Weights of a small transformer language model: 4 heads of 32.
Each number is 50 + 12 x the weight over its row's rms, rounded and kept within 0 to 99. Layers, rows and columns count from 0. The size before them is the row's rms in percent of the matrix's.

# up: layer 2 MLP up, 512x192, rms 0.159, rows 238-248, columns 96-191
# down: layer 2 MLP down (transposed), 512x192, rms 0.153, rows 238-248, columns 96-191
# gate: layer 2 MLP gate, 512x192, rms 0.162, rows 239-249, columns 96-191
up238 090:75 51 54 74 59 39 50 71 43 61 51 54 45 47 27 61 61 62 50 58 60 68 24 67 53 58 57 56 35 56 48 34 57 43 57 87 56 64 36 56 30 66 55 56 40 60 37 46 47 63 52 60 20 59 43 69 46 47 62 47 50 58 47 59 46 47 50 52 31 31 49 64 55 70 44 77 41 70 41 48 60 44 49 26 33 44 47 29 40 39 29 41 53 64 62 47
down238 090:54 64 55 45 50 54 62 64 43 57 45 44 39 48 79 36 72 55 36 32 62 46 30 41 58 52 63 36 64 50 25 53 40 49 41 28 48 46 56 55 50 52 63 48 57 47 50 17 44 31 61 58 56 36 59 58 57 54 53 54 56 60 64 47 61 20 51 62 45 22 62 53 43 56 42 41 51 44 28 59 43 54 56 61 46 38 50 50 54 72 57 52 46 52 56 55
gate239 106:71 51 44 42 39 66 33 52 53 49 51 41 46 62 66 51 52 41 76 65 53 42 43 46 49 31 68 70 59 26 57 52 27 47 69 40 34 59 47 40 33 35 58 45 46 51 49 35 38 35 58 49 44 43 40 57 54 54 56 56 38 29 69 55 51 51 50 37 53 40 52 67 77 44 29 43 61 55 52 29 45 39 34 46 57 58 48 60 57 47 47 42 43 65 34 37
up239 106:57 54 35 61 46 58 54 59 68 44 59 39 47 42 38 71 19 49 44 46 58 60 48 46 29 29 60 46 75 43 39 50 52 46 66 58 57 25 50 46 46 28 38 40 49 61 44 32 58 60 46 64 74 43 46 50 67 46 24 53 47 56 68 40 52 45 59 45 77 28 44 49 66 41 30 58 31 44 68 41 38 72 52 67 38 54 49 57 51 48 44 61 68 43 37 54
down239 109:63 34 51 57 59 43 52 54 66 59 51 72 51 20 33 49 30 62 42 43 52 46 53 40 51 68 55 33 99 59 55 50 68 45 52 83 43 51 51 49 43 44 45 60 51 56 47 59 53 56 57 22 58 36 44 41 36 58 36 54 64 46 28 50 41 31 43 42 65 45 57 55 55 42 58 40 29 67 43 34 30 69 52 52 48 14 44 29 59 37 74 40 49 57 38 39
gate240 097:44 39 40 35 49 50 45 53 57 43 47 49 45 47 46 44 54 63 53 44 46 45 66 43 15 38 62 46 45 38 50 50 38 50 61 52 63 50 57 42 48 31 43 53 57 69 62 47 37 58 63 73 58 62 52 45 56 51 54 40 43 44 50 67 43 35 62 53 28 27 35 45 44 49 49 42 57 55 74 44 43 62 42 49 47 39 67 50 41 53 55 43 44 57 52 67
up240 089:59 33 55 47 42 47 57 52 47 64 55 44 41 47 39 44 64 43 47 28 53 58 63 48 56 52 59 47 51 48 43 72 49 48 25 29 26 31 55 61 60 45 52 50 49 36 60 38 42 47 48 59 42 49 34 49 46 58 72 52 45 64 44 68 61 31 62 72 59 62 58 39 53 47 54 40 32 64 53 50 59 55 50 56 45 42 51 65 61 61 78 59 29 68 38 55
down240 091:64 43 59 55 61 63 41 25 51 66 47 60 74 36 35 62 49 55 53 58 51 43 45 55 56 66 44 62 59 47 29 47 52 57 40 66 43 57 35 40 41 56 46 36 51 39 60 43 47 48 42 30 46 56 41 50 61 43 50 50 67 46 42 34 37 55 50 47 59 50 53 32 58 50 71 47 45 30 40 54 37 63 38 60 43 53 44 46 48 48 48 56 55 45 57 42
gate241 094:48 49 29 31 35 38 49 62 48 42 39 56 59 41 62 48 50 54 51 46 66 52 50 94 36 35 54 36 37 65 43 41 44 77 61 44 52 45 44 72 45 57 35 41 44 57 26 48 47 42 45 59 60 59 51 65 24 37 41 55 71 69 52 57 55 39 62 55 52 45 38 71 56 46 37 42 39 59 55 46 55 64 38 46 51 18 56 59 58 33 48 55 70 44 38 37
up241 094:45 78 56 59 52 31 41 32 58 45 39 52 56 59 39 57 51 59 33 47 32 58 61 42 53 57 43 54 76 33 39 45 47 44 46 56 42 47 52 50 41 45 29 28 41 46 41 36 47 44 56 48 28 50 43 38 48 52 40 31 50 53 44 37 52 43 43 36 83 41 42 39 32 46 60 71 35 49 44 52 41 27 54 57 45 61 51 58 63 69 50 47 31 51 57 73
down241 095:43 39 57 55 46 69 57 41 52 35 31 39 46 58 61 36 29 51 55 58 50 63 60 36 53 49 46 48 52 30 67 55 41 19 57 55 77 60 37 42 52 29 59 35 49 58 59 75 42 65 48 58 45 64 54 53 38 49 51 45 25 70 57 58 66 48 32 79 32 53 35 51 28 48 56 35 43 49 31 42 35 62 62 54 51 56 55 49 20 52 34 39 44 53 34 37
gate242 107:45 50 47 36 57 45 55 44 26 57 67 85 65 61 47 67 59 47 65 45 47 43 28 50 61 37 34 42 36 42 56 48 41 48 45 77 53 54 61 41 38 65 55 60 36 43 72 42 54 81 49 67 49 65 43 62 51 52 55 39 31 40 40 39 38 49 44 59 56 55 29 30 60 26 54 61 62 59 38 60 40 50 51 54 37 53 68 63 45 51 58 54 35 31 46 44
up242 105:42 68 39 57 60 53 34 62 39 42 70 40 63 35 34 58 39 41 50 43 48 48 21 52 51 45 48 59 29 45 43 65 41 50 63 40 51 40 11 55 39 73 28 35 45 53 53 62 43 71 63 26 37 61 37 31 53 65 60 46 42 58 42 48 34 47 47 69 49 44 52 56 51 34 34 31 64 61 54 63 40 72 30 39 36 50 39 37 52 71 49 46 65 44 50 42
down242 106:60 66 51 45 56 65 62 56 70 52 57 64 70 52 57 59 43 38 58 28 57 60 52 61 36 54 51 39 49 33 57 42 73 49 60 66 32 46 48 51 53 37 35 37 69 25 53 45 52 53 56 39 43 47 45 30 60 45 80 65 32 47 36 43 38 63 50 63 29 50 63 39 59 33 41 26 53 45 40 52 32 64 51 58 54 44 42 45 68 54 48 54 80 42 47 52
gate243 096:43 57 43 42 42 50 52 57 72 46 50 36 68 56 64 40 40 69 45 49 20 63 64 62 41 26 39 44 56 57 71 58 66 51 55 38 71 40 43 56 48 62 54 47 25 68 59 54 44 66 63 47 60 38 52 52 54 62 46 50 51 47 26 60 79 22 49 73 66 83 55 43 57 61 49 50 64 48 36 37 60 44 47 54 45 41 66 53 40 71 75 61 59 32 47 55
up243 103:39 55 41 49 44 40 44 46 26 50 67 58 46 85 56 40 52 23 47 54 90 65 26 45 82 40 56 64 56 82 60 38 49 46 36 42 49 43 52 70 43 59 47 58 58 44 50 54 53 50 43 43 66 37 45 41 47 47 49 46 37 35 53 38 71 57 25 57 69 54 36 58 43 71 61 55 55 75 61 45 27 36 57 43 90 67 56 57 38 44 43 49 51 42 57 54
down243 097:46 42 67 42 68 55 58 30 61 48 55 39 48 27 46 54 52 60 36 60 32 35 42 59 40 39 41 52 49 33 42 80 51 56 54 61 72 42 66 47 57 43 37 27 39 67 58 35 55 51 54 59 42 53 34 61 53 45 56 50 81 58 54 61 31 40 62 48 62 58 58 64 47 43 17 47 49 43 55 47 59 57 50 81 41 20 49 27 60 43 32 40 31 31 40 60
gate244 098:60 71 48 44 65 39 50 59 46 64 48 83 53 25 45 75 31 52 50 37 33 58 42 52 49 74 60 60 68 43 31 45 33 40 69 47 38 36 38 53 53 59 44 36 23 55 66 34 49 47 45 45 31 63 57 46 47 31 15 69 55 66 52 52 59 53 41 32 73 60 60 41 49 38 65 53 53 62 50 46 46 45 42 60 62 45 44 65 49 62 51 60 67 46 57 57
up244 092:51 48 57 51 50 32 46 33 31 33 67 33 66 54 37 43 50 48 43 58 61 61 57 54 52 54 51 40 51 54 45 53 54 42 32 65 75 55 62 48 45 48 32 33 45 54 41 52 53 52 50 44 46 21 54 44 27 57 75 28 35 60 66 48 20 40 53 54 64 55 34 50 58 67 56 53 56 63 41 57 69 47 69 51 39 55 52 33 30 43 51 45 59 31 70 35
down244 098:32 29 68 35 40 56 42 43 57 47 64 32 49 62 67 65 35 58 33 41 59 52 69 39 28 40 66 40 43 54 43 61 65 68 31 32 58 59 41 37 52 34 61 39 47 61 42 47 51 55 56 51 45 29 51 53 67 37 47 42 62 65 49 42 54 51 51 66 32 54 49 56 70 46 31 53 37 48 60 57 61 44 32 60 46 38 55 49 44 73 50 67 37 38 68 44
gate245 101:44 55 56 23 54 45 35 53 68 70 39 47 58 71 59 41 48 50 57 58 54 41 70 40 46 27 53 65 46 55 60 59 32 60 54 50 41 70 30 57 38 38 32 33 50 50 41 60 46 78 39 52 53 57 40 59 53 49 42 58 48 28 36 32 47 45 52 66 46 54 56 48 52 46 35 53 55 64 45 30 45 48 45 36 75 52 70 37 51 34 45 69 35 59 47 47
up245 101:64 31 49 57 52 51 42 46 57 47 44 54 79 30 27 40 48 48 73 25 50 46 59 63 51 53 56 39 47 30 58 51 54 42 46 36 46 71 63 67 38 36 43 52 37 64 50 49 58 72 46 43 42 67 44 62 63 54 55 31 33 44 33 60 34 38 51 67 47 51 39 63 52 38 54 49 56 41 23 46 65 56 40 62 36 45 64 64 35 49 43 34 70 61 34 42
down245 096:29 57 71 65 65 59 58 55 49 56 57 45 50 54 54 52 52 65 53 30 28 46 56 44 54 46 38 72 62 50 47 59 53 37 43 56 23 67 50 96 65 34 37 35 53 67 22 47 42 37 33 59 44 66 84 55 52 44 28 54 50 53 31 57 55 60 49 48 76 53 54 50 64 67 44 39 39 40 56 62 50 55 36 65 48 66 47 83 35 63 42 58 42 57 43 40
gate246 103:41 56 49 40 52 29 38 43 38 37 52 48 63 46 61 44 53 63 63 58 46 62 44 53 54 37 52 39 53 57 59 35 56 66 49 61 58 71 36 64 58 60 61 72 44 53 50 44 34 65 60 47 35 56 52 54 30 70 68 39 38 22 38 37 53 59 56 62 67 40 53 39 55 52 56 77 56 45 51 45 46 46 58 25 48 39 70 60 28 68 54 59 51 39 33 63
up246 106:47 54 17 45 52 37 63 32 82 58 57 38 22 39 64 56 36 49 30 63 60 46 59 54 47 49 50 72 32 59 73 50 46 71 54 54 40 51 42 37 51 69 58 64 60 65 39 68 52 53 42 54 77 39 62 36 78 39 26 58 69 56 63 53 64 60 66 36 43 44 49 54 40 53 56 35 51 55 46 56 53 30 40 40 52 52 43 31 53 58 36 36 49 64 45 67
down246 105:51 51 36 39 56 46 62 47 62 56 43 47 63 50 51 38 62 47 68 33 48 60 33 29 63 56 43 48 39 54 69 59 49 44 56 35 40 54 47 46 42 52 76 55 58 44 52 58 62 75 46 39 58 55 52 52 56 43 12 61 38 48 28 60 65 35 51 51 52 57 70 52 28 37 37 38 50 52 44 51 38 46 26 14 52 54 65 48 41 54 33 54 60 67 38 56
gate247 089:19 36 57 40 69 39 35 58 52 33 49 34 46 52 24 35 46 40 41 55 53 44 37 50 46 56 41 47 28 67 31 38 52 38 47 60 70 51 64 69 48 72 38 36 53 45 43 69 52 51 59 70 71 43 39 55 45 50 32 41 50 48 46 49 41 47 47 53 51 50 42 41 55 37 68 52 42 48 21 47 49 56 64 49 35 61 45 77 43 44 58 24 47 40 37 66
up247 100:60 60 40 50 49 45 54 49 50 47 38 59 44 39 59 62 68 45 40 52 42 62 56 66 52 34 63 52 36 51 51 47 47 49 85 76 19 42 50 49 54 51 55 58 64 76 79 54 66 46 63 56 55 52 37 61 43 69 71 55 51 54 47 24 42 40 56 47 46 64 53 37 69 45 55 42 72 38 51 48 39 51 56 50 22 64 57 35 62 35 38 68 26 78 24 67
down247 097:54 57 42 60 46 51 51 53 39 62 60 57 60 45 45 56 66 47 45 54 61 47 70 68 66 42 27 70 53 35 61 72 60 53 61 40 49 46 40 35 36 39 36 62 61 58 48 52 70 44 57 38 37 44 67 53 52 59 68 58 64 55 41 49 38 51 30 43 48 46 41 40 29 55 47 49 50 45 58 54 53 41 59 63 59 54 65 38 45 34 40 70 43 55 40 56
gate248 100:62 41 64 44 57 56 60 50 53 56 43 46 60 50 52 49 46 51 45 25 47 46 48 33 25 34 22 44 35 60 50 17 46 41 53 42 65 43 66 59 53 52 35 55 53 57 58 47 60 59 49 44 78 73 56 49 47 44 45 42 49 50 49 33 50 00 30 52 47 41 57 42 44 41 41 37 54 56 34 55 46 52 65 56 45 59 47 49 57 65 47 47 33 74 54 63
up248 113:33 38 71 40 43 46 71 46 36 64 37 45 43 49 53 45 29 50 85 30 31 66 36 55 47 50 67 46 44 77 45 38 60 32 71 41 45 40 46 60 59 35 44 40 65 47 41 27 60 36 49 60 59 69 39 39 42 54 74 34 34 42 51 38 52 65 55 53 52 48 26 40 45 47 65 36 43 59 65 57 56 53 31 63 66 49 47 48 53 53 55 57 41 50 28 35
down248 103:54 39 72 62 56 47 79 17 35 31 55 36 58 34 33 44 53 44 58 38 55 42 32 58 07 52 11 46 63 48 49 52 38 53 36 45 63 49 49 49 40 42 51 65 46 58 55 60 59 54 49 42 47 43 22 67 49 35 56 46 35 42 49 47 58 21 49 44 31 65 73 44 41 47 33 25 40 51 31 45 37 48 57 59 58 31 44 54 49 35 49 54 51 52 50 62
gate249 105:58 48 66 42 66 69 60 42 60 35 27 41 64 36 39 47 43 73 33 55 69 49 52 44 43 54 44 60 29 55 42 62 53 31 78 59 57 46 19 43 49 24 53 51 76 31 62 63 65 49 40 43 73 54 55 61 36 51 49 56 51 44 39 36 49 30 78 39 59 54 43 37 63 70 60 56 57 52 45 36 23 60 62 43 64 43 54 37 32 62 58 41 41 37 53 60